From a checkpoint of a small transformer trained on Wikipedia: width 256, 8M parameters.
Each number is 500 + 50 x the weight over the matrix's rms, rounded and kept within 0 to 999. Layers, rows and columns count from 0. Numbers have three digits each.

# layer 3 MLP up, 704x256, rms 0.0866, rows 521-554, columns 0-63
543537475506511503482480444546471515454406545410534604437487480612480447545451446540561462535476509449568451540398493551491560423399478496440469458398513504430496459374525556576505436548460589
408528429454573547494468414481429444530475509529533479506504417444515578618521558567459570501528509584518535448479562537555534400505579551481507470555402494408496561413483454575467511527424523
390515549498500469545517399574563516473540447464519538470484443576553573429504481518497413516507513491391490450482491493509481463568552535487474431530496452536495463608547503471508506496442470
515479503416543490497540461526506496557542445486459542549494422546536431494482515415468462518477522569518495542457521475547495554489502558513485499498580472543505532514499518508555468465497471
557464517497530446592505479497563517535419611504545515541543577411547493546568514525552557484479488490501474527551517425483455547456532487525476493497456492544592483546468441522496532591577484
470433556514550572417500472453516489485570553505585484388561605542526468483512460597505446548494524491461508584596431537515579546484431465617422532536552475442497541481553511505490505472540596
582531393481560504530463493428504588510488432545564416595511590467483543502534447479488558461542524468535577419499607446455371519617573557565446553450549508356476542578485457526467495497510565
416567445567535543385465474534491496472451422417408467511441536572510561416529567414414532548573478496606465578469495559514576478449429475443430426503454500490498459543565496494449400482470526
443529527485570491479586471503403496468515491542517489529458451495522475470451443508548475555552555462485450530538527436473608490465463541489450550465440452521559451555434523441460501527468479
540421515447457465583433469535392515500528565470538476434510534465550563500562500582488515463482418477499480585481470630506552531507516538530492621562494538550544548477493501495494474472444573
387518515540581489519513614579431445539427425538453549468485509446536480517620500482486537531441536506430475562567467493493522508516461487551473449515520455545494542447515435457447527587539469
616578485580584507448452525590510550436504507509467475498472535533532468512458488560530496420491422436440546502517443509517582538440560482578545540545564427469612456472565556546476557543478475
491520425490412516480511552574500529607537517537487431452459513518588568487516488421425365500518583502469525473592474517429504450502481472486557492450504480445455417379458519448510480454472592
452622461432547434590470465431555481596445399566380449552481583509483442520596396551497532516543481384421500511376426430464444547542356430397513467437519512503438502466440565546541493510531516
529611499548546567487437479464514509473511452436563460430524502596531544503461522400437618618507499530507521526501437456520494584439505506379440535454507498534445523469420565533402480481474566
437605533388550478512467393479524522534547438480483443461452535524460571580459424432565514435534565524407522518514594414466515461448467510465566514529466582671507520456509508483480508547520473
442442491518562499435445496569482447531418512450548464472595609461555526560494437535582412507520506557532563492474478515481467478496530535452526536479537509556470537601467472553500501548459508
554431489469454478484455457586454583502578428582478501387531625633546451512532520599505484541516571524554462472468489499429500539518460627610456528506566474540541499517438538452550562587522577
467481455509478500421468546451537482532490487535403500495495565535604533568464469375374491573465608554509513472557587409485457469448499487525455467474525449435556435450504569460525528494602570
564506414459443571542517532635537528453493467577445450449409465435487516519470389452508471476584571558524530564504452602371475507530535502447590575487455493524353513558512469526445552475526465
529498473536475411503491567389503566526558541458474417464471492524533457536487524473486587436432416482532537489505501557469421487563512567471501528520409421438440536540451469520422604484466319
508602490528513471462492564460478571450593452455523477464474486475530506535340549429568492510535515439405468592527572525530434523552549428551477539576444383490567461504547483442447527450575491
506520544568468536543474550485519545488498522480530474463497492462461484479543450552417494540490641468497501567497483472508478562487498488443481506372505545590498495535464506485497507447519486
487509567505514493556514511501501451490506503532476471499541549495479524512480498468530513560443501521488464473546516495564469552506581509549489573549521552552444473539514547478438502461562522
495427493453481533531507569403537536420433498484505480410404433525492601539566492523518522428578514594545500493429472495587504515463467553567527465394467498457555518476559533548598488503421497
555469451426502422490458547513322622510521416542407488526547438483481487567364509636465643509500448542444581488549545413436424481447534430471616449432482549531528436522516493486547411467532436
504453489467485459528497526539580462479528514442511544537433493496489522555467475492530492369515501610537448493564551466491408550466423448505454583425499528471382528516593458516567557465459490
572426470487533466500488538505520550426531462496496467505490518522538461530525530524403534502526461583559465435491559542516517559540541542522454487482444502452521510514517512443510499569515459
473514466419515539597517518531560542488480460458559471521455444477533510523505449534614558512560529551472488573563520545478469507481473517466610571505355497575420485446442444546568525543528517
529473510519481532498509574566493510351668383498454566543450515409535429489565475405563403537530457512487442556500495510457562452550447443449470422453480518471583468494484630473484504528466495
460487467447469546493487468500536474552415504465480536510476451519502449459549485410461535443482380497495477503517554424493521462523496510477403552521442500501439503552505494493532493445370570
433457602483536476580520403415513496533484472411508492518532605488447409483514510571456527530452589563523479553489555519404452547367472521610530536633509381467537461538564486409423591494514461
562530527526544511520461567545491560527438520459494603573527581458516435475431547410472530462493422476563489455560549463513588575552413589463610506494504501495542576500478500539482487520572480
569435549500400438536553511587556518477472482496520488462537483437624502526462469493454549577449461387489512586475460524452460586431547469463509513579536660522517533533530575644446503477490542
# layer 3 MLP down (transposed), 704x256, rms 0.0473, rows 521-553, columns 0-63
504470483528489410417587566491440546472465513609452541578535553552470498545497434470492470447511536527379551531483526398515450480574537500568571520499434506580378509426464542416515484453522406
580486533520600531479495538452492551476638523557383540510606473538547454441545451497528465447468464356538626541494492483476496558409433363496491543483495513527525420635485570490555527478477453
537488527533557480422502579427485407474447596438510531488493434434410479472527474441472635503548517545622543584504468575558523492491561463453456601475545528455525474430540483559439473548548522
485505491522479509518471514476527424483455585520518534448484557441541516485433523562543554578461523489533475459517496511468465548473516525518513474495471493479489515466502476520588515509462530
461533505532575544477520533565545455506483467446574456569449448528520529486467523470535513566572568437509508443541469481495457446539505494515461597510475487513496489504535468506543431352449493
430534510540520425555505446540505456506492418592513600527507454517378476505491469457487534486555517490593579457494550506491504441405570611492491498503464559525474537481414508427548532520445561
543586548434506521498545499533465440446510425477476672403443534526536517495472470498528509562459494504512363623491473473516481482434511503521444483489584463511488486467608475581540503420500492
494498522504469532520519558525482515492405519511452433618509446469428438567494470505530367465473507555487572502566525491473509499610463496523563488481554404461504522419463503512479616526462512
507500577440561505497367585481561528513492589524481492555507517531470499560456525473503502420511434511474492496451525502451520441552514472513517532465489446446545544445582569480513401507471571
392484588499497556494507433580577434437494535573472453528465515533518488445519461480454511538454473541468477518593497452519448509515498481435505515447459466487491527568452405495468558460423417
561516508470497569531519503433484504466594542447449465548450507504528484526485471400588574462587496550522451485480634521525446569494573511589493559552466533486406481567511581512516480502421547
423556449537469537475561586444510507569468523436558471491505462588451538486428483606542477415433538468617452531490611541489493433566487434400422500480413485446523509477446448459560435497547519
450483538509519598506477482515582433467508509484479500540533508419444446563445485599608596466616438548519400532416479467562481548508512541430486504493429514572510595602529443475483530533522437
545498421555484462410409524514464535548558518525442539529530480591502690534456485463473364530494533489536562464528425605436499444484417466495649585561445508499503481497564490508527521443599493
505358532447488545469566395493530536587401488515474504500458493524480494475546548504550453496424570430496474514465490464421488511457436495466530442444537458499507463486504575424511500473503524
452492447536430477429466472561537500468473555574477521552515483521566539455551497567482410600368505392598484501540349513536498504592448503452448549538528431463500462521477566462569587449500441
508566549511454478544469530469424490454514473594442580518485490484418477530478519551525511497546481557506442481527459618597456452497534481637469526457551483371507627440466540497500467484487545
484578505495519495501496481553456473495465569477487488528490499528502569507529502393495468460490445499480484431494509450520489488471517499464469469562559495468543474406536398443470479549493448
512485564510425504485593477555526414442506555416589496518492546463501481424496497472608527506472446483436523500491458601535478467567519483447510535618541488430470553450603466495484491503520460
431469577552504476435539520499533494530529563488566398485492539540505435543452593520614513581448469509436519518524457468683502426535556510526479355487454505491466491534499513518510544530511533
446479466524452560434414546551556409504465530545412437517486522531508512457480526554471428551526572455500492504480453587508528484531463458439517479515469607498492522439503542480397490491552551
481454454506432556568579485461537452561521535474440449504508507485469519539587448512486598541482466517579515500554612593526454495550485557465540490455453559580435577517538507512519418583452497
511520469502494534476502496565502468373518491534469482505543489510562502456489484402552556499576436506481516520537592492533530570469461508549496507516538444469490537507515515483533493514533475
556493419527530523507490452510486509501489494465500496492484466487457495497496429425488460476537496390539532497556514497491516504492473489539519498356526482478527581482531488484450428533500431
555485398581523475523608467588542474451554641554594498558589628490505571462562606474470485539462434447504451430552556559423605445543519361475604415591460519461524488477440475453502526500472415
443484589532410571537551450545466522507480510494440516443566587552524543511528470429389474468446457443481402448525497570439474531549472554461445565474460484536474578517546555555510476573469520
546528505519448498528493520486557592454493472546562570569563555528524464429388507504495421518547450527468541522477564457555512503453453522452600474497490501553520451539454460549482499631400586
517528529435495459580507513531505507544481537565496414571480479428439497482486463459620491508499598442521590490440513564507453521513411489459496509529473561588503549393557488532444483484465483
461487452549499366393417496488521502515477491541451607606615387536533545501374526559433516406446428537536520437487445446439519499476478525574482509482467493473637536422430532531473420388516569
458535503478468440458512519541532378582541527531561494495556528497479479507574522491514449499474530443419435405510350577593491527488483502511467482443532479476576533507518431413492456430560514
487506531540505435434521482509515486542443487470483455509457545553552516513464561483609429517524556431505458492438550524550545431473496438547476572434439502522553506570450417539520512480445517
533528500396539418541530584462467457477536491368594519515464417479501513512497477526478553553586516515488398480467540433618541476488552508470478418400414390537491546524462517484598485527464545
518402545552382412535481469543519541518536516514362472507535450514474462449564474449493531488469551543438519412535516441541417471611517469556428562453449503492512406554473445528536490455456510
# layer 3 MLP gate, 704x256, rms 0.0864, rows 522-554, columns 0-63
582550571469529495520539584457552532478525510533413479499605466531466584504507479454522433452410564477534589503516434552496502566512570409520603470440502449514478439583455564534548532496494572
549426519601476562535395425482533479425511558493534521479478504576524564514510481452488425479406559486476573492550544468605529476477555595564555496556474553469405526575468481474534477539526494
448469567510500522503461516449422527476486478569557504573517492535531481521517493541482476485451496522464513567516430508555515508474481522490494497520478488534434488416471475478572530506500446
509572517524518486499553510478581499568516541506558571569505496539513478389551485468480509571533513515477491563541499491483534469531486490574458591499465498427379546534490473482479453477454514
473468440469560533531488492539542511476519490481505475442567384515423523446423460550557457548547541599430513522501499564515495441548467512558469455469439473426533426486512476496479433357440443
493475595449482487610476460404436560512490475539506499439498557447431543518516426452498468511481464432533523511478408515551541557612512494471573535436520498393467525551531523523521615553449407
524520457409400478477446380435576458507456493437483507462461491446529416494485434499528484420536448417380562540467495502387484461526494565544518507576521529471454479488449498481573537531497516
467507499480500519480498450481494437558503481517467539526453453531482498391494524456602422585536475498451463515538498412459438411483467578427496465551430465539520460474424479450424531495576447
540547495528521600401586562531414550456555468434570456546507535529452459502442464517474553520562534411566477545472505568544515478525558550509438437552442524546477345542400488486508503599522481
550532445516521404470540554460465470411493437364411551496605542446414571467581526486445473510552498507506439468600503414508462478525546440463531390433469437579479497516455470584530542566596462
484511577482479487515499504521512594419459519538566494501477459439540564439441529547508546507467453528625537514499541548524503550435428396443391502527412440534470508486445415571477521560541437
487515494478543433512440572540457453503528494406461652545494501449411531490398625500532397469552503527387514519580495471517441475487500526454431475439431467487484502514498577521533582486475486
447586350611541403495348547535515455541369467609600544441472485412475538572505497498469510442599633502433458494484485603485482439484517597382594454491475581526530494537571617471556490443478486
423460444440436477486481424539535478511446520543601450558530500544453520494499535535556406478533528505521482539547488476504432480512526436434562478541493474435534527516535501424535522522528480
574535514476389479487500537541533455504437538505497448517611612528625578475486439508522498531503467498537529507495428567553540477619432520484582511563504514497469458437456497557317503520521538
418435451498547538423556478535482525470494432468502559521409565535536483498505533518512477533536560496503536491554525474469465541518509464504458571586429564548540402496512408428511506417610488
452445487474473476518415466535493491551493435595418488492452548609447563533427638508461577380450370494490511498430584518532555554510587563512450579475566440450503444539544424537465562512574561
570568552553529479536606438515522509511524531468569451499480629449503539448507488505463453458475474496476475568492593490457505437565478499610479532524515509503515429483448421513522476449529552
511574445456556397492549435472610508528535472548430556477477506533587573517573532571533576653503602477507463457424517551443461367480482525524348417503538573487482464605570567474525477526428531
579448517501515479551464498508448457528470470491478493436535488520523476486523491507444477542609423616531547527438459491550538513461430362417512453515575426485509472487547543475598357547471553
385499433552460529510544554526399514522474491390509556508458558511472483551509569428547435500528524351510471574558402508551470489474527437501477460481552432559549558527429541478467581513551477
534525535483435458448490499464487486481492485513522589516488563540523482484473495504554600573484429444479464479600432461485394526547528565525480606546495461438495531451472502561457511483507542
564484517463561453397523513497489482534425467479504521515500456544483548502512475502471435547486561476538595507488507530562544452509467466514499514483486463500449455493422496608454477497452509
497567452550472566460465521455552517518505612441508454517560483483471516500583516519501498570495437497545509502538512546461570528550516590481589543500427583477563441588529433460369511557476326
541522537549500638492428524482598477398548534463478539554528553499562502517412466493490452448469485486533529480512440397532477441495543516497590526462590560563508467480416541551505443553452488
543481473496487523472520581480515540462473474573548497504475531411476426534408412479492380450537579421471488484554427473554507429616537456604532520499631471532574467553395508484360536571417510
467522581478441516497417421503543514468496540520525414511407465573423508373547458511561514478563528416505542467493500534417499457510470559511517572555537413519566447509452470470589468511530529
540503504538480399460448428424486392635446604481369516659523535379539549549503503461416483436451452496468538399492482500464561570439517445478535553408433493378484517410510429539546536577451579
482392447573533441398510540500502590468536605498570389505489486414596389348592481506585415557504630569422627526498370535516421564498459565440463504467447532478523560567547454517408523489539518
492501440508489543479494526493470584505555610478517550485444512474547548493561483494454486448470393578489545454554480455453538467555511553500421506539470482562506535517500431437494522446565581
486522535488413427488513504484419514567576472448515509595490502557456506507509515452421512499514568436513591501561498559472489523373555502498561450489482424563444523515556465451496566506535444
470418466422559521496536632438534494543493540503548497474493453374551571547418426482540433500418485434551582514512566427526428431479543515454535536489435435421432531536507452522456517527430540
450500569531414485471400529492387583478471468455631446475401547544409525455506473556524457470440536514431483486453508479458567416502568526586640469398550468558520446493491448373475506558517491